Weights of a small transformer language model: MLP 512 tanh GELU.
Each number is 500 + 40 x the weight over its row's rms, rounded and kept within 0 to 999. Layers, rows and columns count from 0. Numbers have three digits each. The size before them is the row's rms in percent of the matrix's.

# layer 6 MLP down, 128x512, rms 0.195, rows 0-50, columns 256-383
100:557412497539503469516577539428442497468525497403561428473542520470470456472489560466480451486452510474487409466455533484544538559529567481478449433497509487531478514420499523518495518551513479520441426535526505478455480476516564516562482510459507461484484509589530510458487470506493504430524478459498536485452565440542457459428524489478477466522450576455494571509525464551474472457570
109:504566474488506507427511527559444432472512499474492447458550564467465553577533576471417507451479431574488557498474524448521500467545520519523479457568384533467546463514429495522464519540525488471510518453498487553512488491470466513533490522578522463490514497487510517482455519533457481575498550466483498471391487488503455469531534547536513460462566406524529540550526474487433447475565
097:467531586489555459461507496521488463405503463464512457499571563468500557405408509534487474562482466460510556464448431443469504465546553429518476462435484533515529478526468495517490496437567463569519458487483434542508471511532555527387530507409477495523453491491500471465474488526498494491455448476526457475513505520495495442521507558487511510466512546489452588547491448529472464474530
095:545542379547520485419629545455511499517468470479500461469461451446506489423467453497477577488500465410446412583428559494484506416489461453484470524448522493473489531481484494472565553463534465491405520519486487548527424526543448479574484472551513518459535523478493457509575481509518455465479507493488589504525496507521546524381478466484535490501518509511455511495546448533501511427520
093:497513495502495476558504552456562529507522544500626508523450460514505511454514499472491435578502425470498439483513521621488539527524453575470482578494493493528455480479450483483542549536551478508528545543507483530473527511485553506477510470391498536461501482529565522485559529441513511443451444498505530474517603530491540519454481509460578550532539505489502494469483480499497547515502
093:489512440481441519540513544508591569497485475533490539504508524500493558498460362470519491499508529502425427424472527508484573520521563517490542458489520475474546492481538494509480546548435477507484490504381433452553526546528614517466464501529473449452499462542505431433544589564508524436494578496422517486492494540482518483517482490521499449484498352556463485426517504484479580482481
094:453507537511497493501513501466542502508476459473506516505545476492504487452523413537514484436449529544542550555549547513588518606534476496533500544520523491545514482533513459506483411508506483427479595534480438492478481515571465488524525496529562528499510492571505504479476507517456554545526487456568528542484454472522448493513526524619429520519465511499513579494535505553527506486424
095:425434544535581475529463504585524524481489484518473498479491459461536485469459451543499487431538572457538546435511470489494494520489553449428474495614526511528545484594440513429555480482519470459451440538505481419489487491519454470443472483461477471516640506519526474467545545460482596502468500511577547537437527488445424488565456472525504499545489571529555521484545436521469518506534
094:442508434510507480548523471537454441481547446556535507498421539421477460533528517458518504490467486483434473520504519491540461456535516501503528485478466515511538502561478535515437456391509559560545580532523521522526531496515562428518509538498454506418479484470491498505499505475527526561514443435483563430440532499482522503565480546529573500461563424430476473450533592464452541512517
110:507530514531462475532506512529555527509465534509553525528559462514479550484489492458444505495509610541525517545521535596479518529500501463525483472575520516545561555540444516478493551457485545457475598467421500488495453555539489494511522537467491537479496479470480508476496498510513495503528581522566556478497551558486541540530561492514528529527464418505476440472512472417520524501526
115:512510592448491479492512491512499476497485453537359527514567568470528539577455571509488525416538512525549437406463476514523558428444556531525537525546537559511533548482496465451469495471532577507567514532453498480533533524485485522486520501568518539450476428496547495463524451508476468526496523580551455488477492528488475457464522477584488536485570392501474465529561437418525506519524
104:444476540515409520485439487536442499497488582448470494498502518495519441481460517466486485472427533519503496451456555478481500541447480476468463493551521599526495482483558564539490539473497441456582494476470482469479495576489543519592464526515556465567497543397529503536506500481562474453538514453495489552487489413522499490517525546501504549449541435465504539494501458487541514524505
098:602550510481507531510485555476521578527488482511510447541467546604508521464538471456504529521500458473512473491543480464464498520559520544563514484494540493488500495522487512426455496556477578491593600446500477592461490479529455511557506442437453549532523546436431545518575470485472497530475509475493461517453516462466440505545504483473500495509485456516498466507470552489463473546543
106:481496504503437426540483495478464534475466512575477446488515499454485472585466575457491573496513531554485422478478460522489559531512484455512487514525492444497511537520451463475516480483585534540486463446541496497502484429510528483576505528563506504515557516547480460488480496537442509507437526498490429469462455581479558450509436512526414498473432455520483554441490502508510486514495
108:448517564586530508465552575549417485490402487435549473478491510506588503442501507519507512493462479471498483446448533473495515498528494499465529505569538491518498475516534515502496497477471454499509554520496486477531503490535434529497503517474434468454474498613493517470503522475584471486496537501568531555467458424543430550489533498580553523496500429449543487503481506517563533508501
097:488637514489519517489527494483523492478517486536457494499542538471490441469533518492565472514482457512508566469496522460560521526462517508490498525541477525517490553527554537503476600482459424517490537554439475573534486496489503541499535546549483595510497468563492444443476521492481470605531461543525387580512458517480432486474465483514450484529459534489466512468541495562476527505515
094:517448471498477558487425559447463398500432506426427485472573506476460453562467466539512476466561445533481500507581529471491517539475541471490471469505514569529570456540441540473499527456519494496504434536464499472575467488499526515468575538443519471525510488532524517558440438450463473550492380485494471534511470534475511495497562506521539480449565463442495445560469508525557500499557
096:536520481484497518502485565531497481508489514469494476518526468517554528482488460489500503544492489559503510513486459617447501490512499562454512520461499509508518482483505474450534501516479466527446642409526528500453483463518569527543541531537491499528481522524503523477483453599557508532513466531414488569442477445488513503580478494433392557543470518464479539480550490476457457503505
102:488457492475554531566534509494436565464506531483514511486446500541551559469540450528471498540496518520471558507516483559501546453561432595470501521497538427456533530464523565500485507476493505480510696494393548531486537476451469514482507534535436493462515497551471535571530470449499546481463508515528561538518512485479514506566414527530513474473518512474533453541468520483475466489590
102:510465511501451442540521522482467497537528448500580508482488426440532524445530485558526481505514543549542469478539579463508506540519565455484507543539486544560515529500521469466498537553541524418552409512468500507422526528500563520532421508495578542505533542479553498435453531508413562488503490516577514455475460463410493517455496497438497464482497551559539482457435447520501575483473
098:419499396455474444510525474456571498463459509528556482437505496493534450523543463495474514499497500518552477545508446544493513486494514432468457566528465456518591550474536489492515518561570539509539441492480470515488500472500437466481528461474430511490521551523444495500536529523411563507477527504498445493507471523484549528474443406575532499459527539527541541491507448397485502521504
098:514481493522484508504513527532478545561553561584576475524457509573426465505457548482479517511508479495511486499461453473523503568454484520545521522443445571490502531511586489512487485497490543492465590498494509469434439454533482551492476542442441411426540574447524503434497458490472519536531449474553516537497482505512604509429504491527520470486494516459562496464523471546528463507470
104:517522539494484518497450513501492489440531480454554486457508535564499498517527437494485509519507450426512536508499489486526497492486476514486518512431555536524431441466542516461500586467534499526496545507536490443542486508562420480479524511483510457445408505493484473515554514473465432472500459477459553411501523449473461570613528520501523460431498479505476477536489569449525506475523
101:461542450512542464486579460485546509466553497520506514539550518542463492538515507570524461577517516536472481451475513561547567447504401522513505530478474532480531486492516504431450505586536566501462420568509497501445560558469564496481489486415533573502518567498484523537553495533467517494524478541479541538510559503575565503520533533534483515564473445496520491422477478485483477511511
105:568445493494506494505493461525441494526451537459439413519517540498525476533498496495427591443506518470504525518529436474523454482576447517530492564513488460457531417536510467533481570439586499484522521542473446500578558570523503536426494455594514509490486506543497468504517482505504468567487520403469385516550472520517572549543507517501532551441499551469512446550545461511522525458558
100:441515552485442459501485557495495507544563523412507452480536485481436519552535470483487517546561476444523443522433516444484583539538568571528532528458464525494453516435548443425602408527472456523538460534445480503483467453548533534575490532524497522499513478489527497498519539569543494483458466531539558519579528434542410510532506507537497465443477557538497483555511457459509489502533
100:444521476558503482413554517483470546529501537491434467498459526518505541519519559467500464472504570526471526494553513553511539488565566530457527559456502561426503505459512477527493497433498550594544536461476474503481521479511491515578456440472438472547519517515501431422461511587476550498525502477556444508441602533540451467517399554641597547449529467564485547510524476572432537543504
094:495518524490443513576530488480475502604503533469422444480477487434457586568478557508481471508538571466520524444496535497433524460467377549549435568459513479476525467453505523550461516471535497523476410453554513546466558457478462538513489466499533433479536446511541574495472459472520555472485523472491517551532541563477498461412472586535488513550456490509470435447517529542449494416438
101:515416463535498505474507495502518515479542511338515491494472491471482463519534601500500513464465450463461585432480534523468498589477569563432528564465534495489557514516415595475511515563483497519478533518546434503465465498453642471474498490569541529475476504555426486513449540462468464500447506529475476458506492427507513503527575566517530493537478556526529571527489545517513531532428
096:370570584523480508451508446464550482510532482595487496511509457504563575492493505520502495545478536552520563488478489463515480427480554528470482467507459535499531545508438479557484479574468473427544482491475482487472489532471600478502485510513510545484488449523557521551459513452492502543542489559492498544503547504555524457414538452569511499549479509543494471464512504474492501493517
102:385526548483513538542473520485478502470503445505502499480488538455506502528530489533480564496476517507379501416494464543522458448538493560438505442475543504508511508465544468521514567519486504494439434496494492507529566498548496453504455483509562482497484593437524515529558561460490492496521516467519366501498504508473450506473502534519478547482511498553482464518452461485492540459519
098:524459529506562460514583546539527519502495484568452462563571445528507451502459534425515430462505433500468508494491545545512501590545502532566520570475517432487560491422492532554518492543490481420471643541547518449478480551503522473494466494472427510507492438443518485516443477498526436501489565464475499501485532494522492488414484479459574529504556438438471515527557535557497449474437
104:485514523493511474471469442503409562430526461479508485445535501488566531554492511497500522513534435529520513455499432569486472493512556459515445506539428480500531581511493446492463596539480540503549584519522408495494531499463502465475530475514456466445511473557573478482558524406521531463471488423432530457493506491503530549467512478496520441520489560546519469528466464554440542532523
098:536479480535428494490578427524523474502489529442566501450554518487475482479479484545452467500473491432481468472435496473506526505529490472455543594512551525480444531495454494468510486440502461558463366432512538474581454450514504492518518438587485514470514526540447519425520502600526484538435543455540596464520501456480502484508515444484549496434471561493517551497538540543488476498514
096:493481409507465477483502539508577503535520491411430510522466534563524521400491491443526522532485519531518503525505473436498531579507516463468486475507499384482422510429478461477519485563548516524520510508487496499540453464499542566518486542534493513494455457484538503536547490511553568479478473590534447509557558455590488487578458556650509511502537477459464518521492464501547476454516
105:534470443569465524476499489514446514523437501449399520549433497529490501509581453423538528528518536472521519547485456455538491443442503524498481557511484605438488433444492534459482499472499543545473498506442465443590489517495477510491472490483499471514499495467531499475533460474493488530476537516550508553504481516531474534514406563503468540540500409567560474450558546506571502497546
105:510507515433520446521520396486489465507500439454524494527479434592462431499495463451506453507508487518533543452442489460483503435435504492525541433591508490550479629499495476508513435531549477384508544517509499458477487525457471514467489517559539460507488518461467547497534501472498528502536462603567521463479467561459483509542462556494488502568549469464468458448446444451463585539505
098:519474538500553487464550486465511443513540532443452492480516415424456483469459530512497584471547462535540593479521444506523477531534576483438499519518513510462523491487561445531447510558544478417461526531501500554503512517506490510493501539503508479468523467398506512544477431501449464602467499510496498528465432509531444552491536481517526418522529441443547453546556570543516539506441
097:420494519534597501468567496471549487534504530403581521466447517493511554453544458541468468506455462456629503453456620523498506469476478492519484554563537483522516509508434458502555422385482529459429554527492554442490474474508457505463482516544553485462544530449586511504508472534493559547479499402433549499567457481495468505575467492533549540522483479499534542548513559551479522525471
093:465465485479534492523492530516537512485482536474414446481497491515575484558479481531517458447475421452566440587504453545558468516498450451521524483505483567470460543566509475491530468531485466484533493476494513476433491403493502516509512486495554493462470495553452507535477523418478544508423497508412522493440478556414468521467405497478471425449509507480503581486472544486443473493427
098:547466504506486499482471570511414559490524424485526534530475495502496457523533398534498483474536468497532502347513473530490490521424452521484459529557520471552499558518482431466454522540506490556551516513496465582498481508564514462509544575451508552480431559565509446492562553441486519410503567514522508486452447480471364463464501556532497428417503542478517427557537507514490515488459
099:510441507500471465503476521490519480481579441420525454489538507519466517546510502469568480443510552519466511479493627580499536490554477556549505509435451524505497511367536526480424532504418495410496530535540469496413473470520507492396537517479542569485469558511476460485519523500480505558492446512555536483509503504482457486527512456553557472564503567503495540484524551554495472548473
107:440452517493488477502461540504451509501492492501439498490496514503539479430527449544521507535501541499524533543503557517522495549460497541466449534481524483539503510472545512412547495509607493492475368496439447480528527492495512478579457513464441470541475526457515519521534420539469541495496473495501538467523545484563513479551509516441515509558491505447487505545506487548514500520513
104:447560577488465625519502502538482494467558522630368560455410442536483440465462501513521498502447454502556517492497483485480515489489464435557514485542531472509427446447484550532528516459485496527463466502585561576427518541498528565568541454530497506460438536479514455604538450453457475499472591460491506499477525468468442508545451471542468515504570448474478550501589514498515395510455
102:502560482488487500504505489454456462483542432563555472477557553480529471500457483502492531500530486481542610537519468474469506501463421464525555469443566516510536534494520524466524443481448499517530669551546509568509508552568509486538545432536509479464528443515487519573518452477540514528561465526520535514505487490489476501459537434410548497515581512534490447565513528452516502547508
085:570541515500548490510530533468571486515578478542539456538504512517513444481527521476518477493533496512528524488508495508437507532482602589433535470521445506482454530454501518494536481554435468550488538490451505444522510441493471527547468452472513519481562525507537448527446497537523575534542489472523496475439528465447567507488502492519543502590435584539551480405507501486501521485448
100:521490484509497499497618474513491539528479548595536516473571484544552477494491463516489609476547500470515552506478482503475472487508511486465447485515497451500540469455556525479481498581437465542559533496477482420456485564463513418446492514532462484486585486539543502423491456515421496565515513433431523495518537553568569437427532430506478441475475534580479460581510447517475522470553
098:537510536497441545486437433425480482482525479591418470475475529478492501524543449481543540491457433444501496536478486455435454496533433565475518588460514465543472501503511492476475555457490562505514547472511514517479486466534463472472461405481425504464418493529427505506448493499447535491461530549508478443507478486534486513491473537493537427480460542470498463437524487520461490481475
102:513411484536520422494556580511443517501479545571493524563491514453463461489456477445524521510503473531454537527576510515500514555583426607545514529529516503463460478445500506459532487535460503493562576534480555526450511519523558569484508517416500522473590454503526541473549499556594525507526464481511541495420558543545413459489469429461515495519538454496438505555511534544477475467466
106:545490587529446502449472522468500423490508493393497499491528520551577512474514436454516488409458472501535481473493526485566508466408515469534524543515470537485485574549529470460482444499542517446533556498489536484411491514534540476517549412512520478516540487495477460507540505514513483562473498484498472488528523522476401517471533501518482474520478455475451448515534483513457511481540
109:497413544457466504516552481497529493483516465488542522491473524434496502449426450547513458514511499446450560462523496483513507473520506415432499522529446562474519460528478488499510508498567564472483451476625460524464464509486512524468502391555537508504518523581453482466527553486526468462506425538502456444501547513528496494477469507361461458492451465500513547509455575531465497484542